{
  "n_layer": 10,
  "n_kv_head": 12,
  "norm": "rmsnorm",
  "positions": "rope",
  "rope_fraction": 1.0,
  "attn_scale": 0.125,
  "tie_embeddings": true,
  "weight_decay": 0.17,
  "schedule": "wsd",
  "final_lr_fraction": 0.1,
  "batch_tokens": 65536,
  "doc_mask": false,
  "train_tokens": 903400000,
  "dataset": "wikipedia_en"
}
Each number is 128 + 32 x the weight over its row's rms, rounded and kept within 0 to 255. Layers, rows and columns count from 0. Numbers have three digits each. The size before them is the row's rms in percent of the matrix's.

# layer 4 MLP down, 768x3072, rms 0.0315, rows 282-338, columns 336-383
101:127126115147140086134172126121166123152133202151119123153125137132111149112122086111209186151034138162135107120108120111096117084124098141134160
107:116114106145187133109132158135123097115112080103122126104185106148180136142223228088169127114134117108122172175109113142148147150104108032138168
106:112161138130128095158107132072163159109138125179114086125076132132126134140111190139098101089135133107134112135148143145120116000104113137147144
096:113096134140142114180151085111152103073117104165127058093128122154129083144125064117128145133081112128132118103163174087162120128100046140146129
104:130099136100101152097199125137109159135089072133113141158129084101124162193157036135148134159176077147152136147123114066137110179104120093186151
105:104105108114176119154121146131075107088149152118133096125087174105151161099147140120130079144116123092125094100120173174159099119092129153100106
095:140082157176134135116107131102166109129177101068049125168098107059120121117093108160097134119099158120136113080074192123142148080115152175161123
108:125117125105190120126135110156146108115099168166102140137135206096131101147113124133147161141140141062126107085125084140091144130091110124133109
099:109129149098173133126153123117117113111154108110064146108116121150162112148092048124106155144168181175141106142146120112178179052151166119121096
099:128133146118159099088153145108114135122135077135132020101096156138124102163147144138143185078121129105167161057166127103087122100177143207124141
109:121116108174124129144116129149114109148137157146080179153188143128080123201184170115085148093108112114122109126081113145159112095108145098170122
103:163129124100163111119137125161135121073102099084138139114133144135161132142174120149159140156089100151116155087174159126108152135099077111194109
107:107099096156148150153162112111118016180091138199184149138083097094094088135180148161142089126154132129123111112148085159066163107073139153110177
097:119150190139068103127088086105095121121125134116135164113091094154084163143138136124128104144102150075120131126125137126149128145123105045082138
100:151093113130110127118138124138114147152131128128129104139131127062139136126134097104132114115209096153115128105130134183112131133255115116101104
103:110214187178177181134144106100135149130112139147132132146133089116137129127171135118128180157135127122199127163123103132162058103148147124166095
099:114115128089132146162105164137145119129191054160154112174090121149174089096125102149143106112144140111158153141125149125142146101141134088128080
100:121133098173150115130160168164130149126110074139114142165114137049106122142151142122146094175135102129152098164139110108121123089072124093124148
103:148092085165073051111125162127079118079155165164085104119166203142125140129161093135147126099134136101168156077143150098196111079135112174086175
098:214162119167151153126128109192154174183164108141108113092077138098106142106152168148166061174126137155169182128119102108114070141164140120135117
117:106139133177129141118158143130087151137144095124109131162140134119176130178098116130146141116095128142098161070092162092167154113142147147161152
094:149100152101136070129175099092143106149124108078148161069129118113146093153089108152130152191095129186137147120111158097204151142121115009135132
097:109128144139139159099097154132130166167138205156070170177127051113109159203125168141127142077122163129189176149129135078134146096155162203153078
105:142126103094128148122151190128105152102090087100149102128156166164102097130109169119166198132119105108095122128115101059113088149175131092191153
092:133160188118173139131085063107122161104201100151105058124158151200079183094112143144121125103096106168120177123174127150082161104183149093092083
091:139070087109109113131097121090118138164078109146138120124085102129144133159177134154131119124164137176133102097099090151091096118119138098110169
097:167118152118126164169096059129136145175138116112126115112095103140119150127141073129143112116113110131127063124061136140015123152104079150085114
091:180033166155135123111127144134185132118128117123168170128068111137116127113109173133114104138112107101138178124109095152106164091131091143155199
102:096126144100183164102067090082199088191115095147149171147212092138162118131132079174140135125117228140116138110143174099158119119110124139163161
099:107106164073121140086088175193154094130118124050154125121107090151133142164099101109076179139160104112131191152103162164159092128123143117155143
085:100141112088166146087118124116078154095088092097069197146085112110118098133113104117114128114105125139132129109136111126141140083123151127184089
094:063148177144101159118193112131128147159120084109150104136043130109122074072104187144105035048097176097132076119066127089146112156110127124104168
092:139136158177105107165141152208195122074111123162103170146122129133161123130186108146113157133104161103115171114145164124143153107165139117097089
097:126135110133148114079119121141153149164108165095083151144068125136127159109104121151150138165134117126129138058103082134103116110139114129137131
112:138136132149152112059125082120095168032166122098128155145176080164132130138098124118157167156124116125060119092182105135070151127132099119073166
100:155122117151121115103075156164177076112098127144153119115144116085189129141119091194108106114178075135069139152165115135141152177118103129075094
101:151106129161092097081156104180153119115065096071137144179099088155080183112134157175115138090119099133125062114147162143121134099143148097097101
101:140154127103111143197126151180103130170115123170177137154067102124132119073126136126147103108126073101174139185101097099067179120096124143119170
106:118125152084115126132159148076136106119130051064134105144118161153111105050111167145195105147134152145089077170083118108136148153106112093125172
095:142150144161132095207135058117206179115127165126174104079112124148108129087077148082114215158116053151133142105191126166163175091141140139175172
108:119151113156119101097161156107099111100122074180073105153180130162143150138096156130105119142113168173181140142135159121132160037167185122123116
101:121111115113115181128147118157139170158117096136101126130175142092104117114177200087122154118154159149148144138109115195124123097119150119118114
098:121084076135147173103129156157178115085108164183130104050099098106134165061095134152131110074167113062073051064132141144095128162130059149135138
105:161132130137114152085145155093188151154082150075126133140141144035143124086104096139125092077168082143081094133064132120142081151101148169195199
098:186114118189105136107130123134144104166119169126164119121142120106107110133100115116098122101089107136166173144114157159056169169148132156156116
098:124128110092149138125144146192173111117138149102168142139123157153096129128109110114110114119160124120125150166120150145120127202103160120057129
106:166116110104113119180113192089090116200098098150141166186103099161105118100132149153148068119121087169116103105156082091068132154125160126147116
093:118157134190076147051088158111127167155138195177143100146149142132144068155079133104146105166117152172152119099147113110134064137102090125129076
112:082087102211150167132120118152118092130156085154109111114150091158166161115126103124115107150184106130126127109056153128178157127091146155185155
112:132167077153094146117092136109121082133165183100112106142095089074174178087145158109097127123120087141093093046149076107171141147200210195163150
095:173177146104165126166052145148071099145178129066111161141116133095116113209094122141141145066181059163114171107090125157149153043145118117127178
095:114167098157147142098116116160106118100088177130112081139136107162177157099163141130140123122162181100117105177104145094157110183159224054163109
098:077111113088101118109090105171060168130148143133097090138141128113139147134081126192174144122093058080122090163091100134074131163112079147118136
101:184164108160066111119161131121177083130078090105088136125096151145157154138130170151098126118131118147156196134072077149132118108189170102073141
098:149055121153100133092114169033121128158059120076112203160096130153099096156148122094115138106152098137165105106112135066154108086174089119204129
099:115118100138128120108149145135162124112097191129123056182149179075172130099149150092129139138080116110072119107159102097119162155122066149170121
102:071132113105112166127156184164106133122121120110171170115103080174136150123151125186089170167141089116090105112192100114158074129125112140133120